Weights of a small transformer language model: MLP 1536 SwiGLU.
Each number is 128 + 24 x the weight over its row's rms, rounded and kept within 0 to 255. Layers, rows and columns count from 0. The size above them is the row's rms in percent of the matrix's.

# layer 7 attention key, 576x576, rms 0.0783, rows 26-36, columns 288-431
size [105 106  96 113 107 101 101 109 102 109 113]
[[150 131 123 125 116 123 142 158  95 133 152 123 165 134 123 126 108 146  97 157 112 117 138 104  97 156 120 112 117 109 139 113 139 128 100  97 135 101  98 131 120 130 128 121  96 111 143 117 102 133 159 162 179 124 140 115 114 110 118 137  75 103 196 102 112 129  94 141 175 122 140 182 160 151  96 130 126 166 149 113  76 132 123  97 118 109 141 137 148 164 136 104 129 118 129 119 137 119 168 105 128 172 105 127 163 121 102 160 110 152  80 101 181 118 142 110 104 107  95 128  96 156 146 140 129 156 146 104 141 115 169 144 106 141 128 122 126 133 110 149 116 144 121 143]
 [151  84 128 121 100 138 160 156  87 112 120  95 115 117  92 124 112 132 115 142 114 121 136 129 150 135 113 102 136 150 180  97 116 147 115 165 124 114 151 118  91 144 107 123  67 104 122 159 137 134  98 156 156 130 143 131 142 129  92 109 133 120  91 113 114 104 136 131 150 114 133 134 147 149 146 158 118 117  84 107 128  88  84 103 129 158  91 109 150 165 148 101 156 110 167 123 146  89 154 149 167 149 118 122 141 121 104 145 132 124 124 135 155 132  68 123 144  88  86 100 123 149 142 107  74 166 140 118 121 136 149 141 132 134 113 131 153  86  88 136 131 118  61 146]
 [130 136 115 171 130 109 159 119 143  96 147 120 105 160 139 134 140  92 137 126 168 111 134 158 148  91  58  99 127 113 156 141 124 139 125 165 129 142 153  48 187 170 195 107 113 138 119 139  83 122 110 126  70 114 165 126 103 172  95 101  95 157  97 164 133 143 120 101 104 182 126 145 147 103 110 111 141  94 172  99 171  94 135 170 101 103 184 142 100  87 114 116  89 138 130  97 168 139 106 140 122 142 128 172 126 110 128 132 188 124 131 145 102 157 107 142 114 150 120 137 129 133  90  95 140 121 159 139 157 140 111 120 158 129 128 141  97  94 146 144 161 119 103 137]
 [144 129  91  96 118 154 166 131 108 184 167  93 150 107 130 146 146 133 123 136 113 153 125 125 114 123 102 157 121 177 134 139 171  93 116 177 135  92 124 120 108 118  96 146 111 104 110 117 143 116  95 114  96 105  96 171 170  83 109 133 158 125 142 168 146 123 149 166 120 118 141 148 131 134 119 154 132 107  90 113  96  57 121 113 103 160 131 122 139 142  98  89 148 120 165 116  92  86 136 145 158 159 110 117 140 124  94 138 109 155 142 142 128 152 106 138 150 156 139 139 126 126 115 103  90 153 148 104 122 115 152 129 102 107 107  82  91  82 103 126 118 134 132 150]
 [128  93 117 193 189 147 133 136 127 191 157 100 105 181 125 140 111 159 120 123 119 128 129 141 127 103 149 112 121 157 131 136 162 123 163 130 156 105  83 113 130 136 117 105 131 117 116 182 141 168 135 131  63 145 117  91  70 127 144 118 105 136 126 115  98 147 132 148 118  99 116 121 112 135  84 113 142  90 160 140 129 149 161 124 187 119 153 126 130 115 160 157 149 121 107 149 143 108  87 117 128 142 130 132 111 132 150 143 154 131 120 136 102 137 129 159 145 126 132 108 101 104 121 115 175 117 116 146 152 146 143 135  72 155 104  87 143 137 170 148 140 114 149 100]
 [100 106 105 155 158  82  81 119 139 105 104 163 104 104 153 123 148 123 160 110 176 144 143 130 147 113 112 159 140 101 119 144  87 146 100 128 120 118 128 128 106 187 157 137 124 168 143 110 138 102 137 118 156 140 154 103 126 137 142 108 163 116 119 108 117 162 109  82 122 122 105  99 140  95 157 120  92 137 170 145 123  99 139 137 159 150 155 107 145 151 159 156 125 117 119 144 164 150 168 115 128 115 137 107 112 160 165 110 140 136 129 103 153  86 174  88 129 138 163  93 146  93 131 132 135 146 131 133 147 102 123 110 170 158 151 150 137 146 123 149 161 144 159  84]
 [104  93 168 145 143 113 121 126 104 119 153  95  98 132 166 122 153 164 112 155 122 140 126 107  75 106 109 133 141 118 142 133 139  99 148 164 126  86 145 102 123 126 120 132 124  82 128 136 146 140 115 140 119 158 107  97 113 138 163 161 129 105 146 128 132 158 101 155  65 110 117 133 137 141 131 135 131 114 158 163 136  96 114 115  96 121 152 180 115 107 140 116 157 134 131 100 160  91 139  94 117 126 129 124 123  94 109 112 137 162 147 139 138 161 104 125 139 122 158 161  96  98 118 160 149 115 139 123 117 157 191 102 112 160  98 117 141 105 164 149 138 125 127 134]
 [169 115 118 151 138 151  94 151 112 164 156 128 122 147 134  98 198 115 141 129 117 112 114 131 133 103 177  97  89 103 146 121 134 134 145 126 161 132 113 137 117 160  91 110 153 120 120  89 110 121 132 120 103 142  85 167 164 128 127 139  96 121 135 125 157 110 127 101 201  77 122 126 120 107 164 119 152 102 160 108 120 176 147  79  80 146 123  99 132 128 130  84 138  74 153  97 117 103 152 138 119 114  89 160 128 119 137 162 172 154  90 113 111 155 113 121 112 153 133 115  83 129 111 150 107  93 118 130 144 149 108 149 137 155  99 102 107 155  89 168 109 136 136 124]
 [100 136 145 123 114 166  93 120 128 160 121 115 109 125  90  96 155 109 120 187 153 127 145  91 138 120 106 168  83 130 124  81 139 105 150 119 134 130 123 147 133 164 107  85 114 152 130 111 104 117 188 108 149 146 150 135 115 140 149 120 123 110 131 106 113  69 132 113 171 143 146 116  89 133 133 104 108 119 113 133 134 125 122 120 121 147 112 119 160  93 123  96 176 138  64 125 171 149 155 102 119  93 119 124 122 101 126 107 144 105 152 181 130 118 170 142 157 142 109 147 161  93 102 181 168 136 103 154 134 130 151 109 110  93 163 131 144 113 138 142 142 124 133 157]
 [116 106 143 140 120  63 166 131  91 109 160 157 155 178 129 115 110 174 160 110 110 139 122 152 148 129 105 155 122 138 160 148 113 149 132 158 141 113 177 140 147 130 143 127 122 130 117 108 142 147 102 138  97  84 145 105 120 127 108 108  97 123 153 139 115 161 107 181 147 118 103  86 131 150 139 135 118 112 166 135 117 143 115 118 120 103 200 160 127  84 153 143 171 105 111 147 148 116 131 170 109 107 139 104 154 177 140 126 178 170 139 140 126  98 139 112 132 126 128 121 112 162 159 166 109 154 122 112 134 153 106  92 126 133  97 127 180 151 131 159 165 172 123 146]
 [139 128 137 132 125 117 110 131 105 106 126 124 101 123 125 116 135  87 137 120 125 118 172 130 143 108 141 187 177 137 120  97 140 129 128 139 141 146 126  99 116 166 146 126 156 142 125 123 144 125  76 149  91 132 105 151 145 146  89 121 145 125 136 116 160 126 124 125  85 177 135  67 126 128 169 110  85 101  97 128 117 147 131 112 152 146 150 146 135 165  89 113 136 130  92 112 111 154 139 148 105 115 163 114 125 129 109 109 162 109 166 119  90 172 178 124 124 165 136 130 102 132 120 151 148 105 144 155 142 163 132 118 131 124 109 119 111 157 154 105 118 101  80 186]]
# layer 7 attention query, 576x576, rms 0.079, rows 27-37, columns 288-431
size [105  97 105 101 104 104 100 100 110 105 102]
[[139 124 123 151  95 151 142 119 153 146 120 131 153 164 107 138 174 112 166 133 115 184 143 157 152 163  97 138 117 155 117 135 137 150 123 128 135 123 126 153 143 145 133 139 141 131  97 139 137 128 164 118 131 120 103 124 129 107 139 168 134 166 150 126 144 124 127 157 137  72 135 158 116  95 131 164 135 143 144 140 113 114 134 103 132  91 144 159 134 101 120  62 147 152 152 145 109 140 143  89 169 175 111 154 123 117 147 132 125 135 125 114 133 127  69 129 162  88 154 127 141  93 183 171 152 176 140 155 155 108 128 103 105 145 137 140 167 163  92 104 160  94 125 131]
 [151 127 152 121  84 153  81 151 141 108 165 158 149  90  69 157 140 141 108 155 145 158 115 128 141  92 103 137 136 120 146 126 112  85 135 130 136 127 130 153  89 139 119  94 105 146 158 125 136 132  62 103 159 117 134 125  79 131 149 146  94 115 123 118 146 137 144 134 127 163 121 144 145 145 106 104 101 125 134 171 125 127 108 151 122 134 122 100 112 161 134 128 117 172 124  92  70 120 101 179 144 134  46 154 168 130 137 137 132 102 146 136  84 130 120  80 102 147 138  93 172 161  95 157 109 109 153  89 136 102 124 165 170 111  92 116 117  78 127 122  91 145 132 123]
 [ 50 119 157 108 162 143 142  87 138 122 120 139 140 168 125 118 182 112 144 128 135 131 128 152 162 158 137 166 152 124 111 133 163 130 129 161 138 108 130 135 162 154 166 101 130 111 142 138  91  77 134 145 169 107 143 143 126 140 110 132 130 145 150 120 151 140  95  90 147  87 136 168 100  98 123 172 105 106 113 162 102 130 131 150 123 124 147 121 110 188 106 143 159 134 102 112 137 146 156 130 113 138 109 179  92 145 131 100 105 144 119 159 135 119  96  71 120 179 153 131 126  93 135 115 200 146 128 135 146 114 169 117  80 155 108 127 159 165 137 101 140 139 117 115]
 [148 108 197 104 136  99  64 128 139 121 154 165 122 113 145 153  96 129  86 126 154 110 144 119 100 119 149 103 106 114  77 101 120 159 163 127 147 113 135  95  93 136 128 127 118  79 159 168 141 140 101 134 132 122 115 128 131 124 185  94 100 111 113 140 178 149 155 137 142 112 106  94 125 193 138  82 167 114 149  66 108 148 121 123  89 115 181 119 140 140 104 201  98 143 162 102  82 134 112 134 103  96 159 117 147 130 122 129 108 127 126 139 114 125 133 141 122 133 143 101 176 115 151 147 101 109 120 159 112 157 119 160 125 129 135 155 115 131 154 136 153 163 114 123]
 [122  99 115 152 157 171 110 106 139 161 124 112 122 152  97 147 130 117  94 138  58 162 118 143 132 139  89 169 110  93 129 117 146 123 123 114  82 147 141 138 112 128 160 113 128 122  90 141 143 164 118  94 115 111 147 106 132 109 128 120 108 128  72 123  99 148  98  91 119 127 132 153 106 137 141 108 134 150  79 136 137  98 120 127 140 134 142 142 150  78 138 107 100 145 141 133 150 144 136 145 112 142 141 155 145 120 133 159 105 153 141 133 123 134 152 117  97 137 152 126 169 160 153  95 112 134 143 132 112 128 110 139 169 105 127 158  83 101 101 134 116 143 160 122]
 [ 84  85 114 135 164 157 111 143 127 115 137 156 112 161 133 113 165 118 116 179 148 189 121 180 116 120 148 144 116 128 133 118 146 137 112 113 133 142 145 121 134 110 153 101 146 113 193 112 127 108 134 113 153  99 132 146 116 114 137 120 139 146 156 127  94 135 171  94 135 137 117  87 123  99  89 101  87  63 126 105 131  58 121 121 145 102 187 145 135 149 111 136 126 104 145 110  94 120 124  82 143 141 116 126 141 140 113 168 143 116 137  89 112 191  99 120 104 155 127 167 104  99 104  98 146 152 128 127 142 135 144 156 128 121 149 125 135 122 115 137 119 126 118 148]
 [128 152 132 110  99  82 124 135 108 114 107 166 101 111 154 125  99 102 124 131 122 141 138 137 103 122 136 133 133 113 138 150 169 132 106 128 147  89  84  98 124 164  92 105 143 122 142 113 119 151  80 130 164 131 124 172 171 112 133 134 110 138 142 119 104 103 177 114 156 129 155 166 145 114 100 112  93 145 106 139 127 113 112 158 162 140 125 116 133 133 102 135 103 116 142  91 153 135 125 133 108 135  75 144  86 155 149 109 132 135 188 162 131 134 158 136 137 141 102 119 168 141 127 162 122 102 145 147 137  91 101 127  88 118 177 122 144 114 162 132 143 126 115 132]
 [100 157 143 130 131 142 109 152 142 119 126 134 134 130 157 114 186 122 180 105 103 144 127  60 163 132 156 168 173  95  96 131 112 150 130 132  99 147 144 149 138 130 108 121 120 123 132 109 118 146 129 145  85 150 130 152 124 105 104 107 113  99 122 165 112 112 108  89 103 127 125  98 141 164 171 136 136 129 114  86 107 120 122 144 144 138 155 140 169 137  93  95 102  93 132 129  80 100 136 167 139 150 158 131 139 124 159 129 166 126 154  65  97 130 164 130 131 112 107 103 106 117 100  41 138 112 136  96 135 152  99 160 134 118 170 103 129 137 128 160 120 104 133 142]
 [167 140 173 117 156 134 159 108 125 145 125 181 127 148  77 118 148 129 133 127 111 120  93 167 153 106 132 149 113 135 134 115 142 127 144 148  62 117 136 156 145 154 136 120 128  79 116 118  82 132  89 126 119 135 129 125 129 109 139  80 100 155 137 129  70 159 142 142 149 126 136  64 137 163  92 113 123 108 141 132 112 117 135 164 135 107 130 130 166 122 145 100 148 160 110 148 122 114 120 119 152 119 138  94 198 115 137 112 151 155 157 104 117 101 115 102 166 162 113 124 167 152 142 108 128 148 141  79 134 145 138 131 102  94 108 113 130 153 124 136 123 106 134 144]
 [ 87 144 119 135 123 127 162 106 133  85 102  96 164 100 115 137 149  84 125 111 118 114 110 128 100 165 142 122 144 126 132 142 117 132 102 114  97 131 140 114 175 118 163 125 138 150 158 137  92 142 121 167  83 174 142 126 119 101 134 141  98  88 133 145 117 103 112 124 111 132 178 147 143  91  90 130  80 105 111 168 104 142 140 121 158 113 141 102 141  76  86 113 130 114 102 170 118 107 136 110 147 152  72  91 140 120  91 146 143 123 152  81 129 154  99 157 128 168  84 161  90 155 158 140 117 160 130 121 107  86 122 146 122 128 144 113 120 170 127 156 153 144 119 150]
 [ 99  99 144 163 127 155 140  94 103 101 131  85 151 140 129 133 125 116 157 121 133 121 153 113  82  96 114 161 105 131 146 119 146 116 133 118 133 159 112 148 134 145 138 117 111 114 138 136 107  93 150 131 157 100 177 138 106 126  92 113 114 162 131 157 140 113  90 145 157  88 140 127 151  99 108 156  96 144 118 133 148 172 120 146  89 153  97  95 137 162 146 110 169 135 147 118 150 134 106 174 153  98  97 167  59 138 155 147 142 130 156 135 118  61 168  82 138 149  87 141 124 109 114 111 100 116 133 129 109 135 149 116 106 163 156 165 151 159 129 129 128 103 115 154]]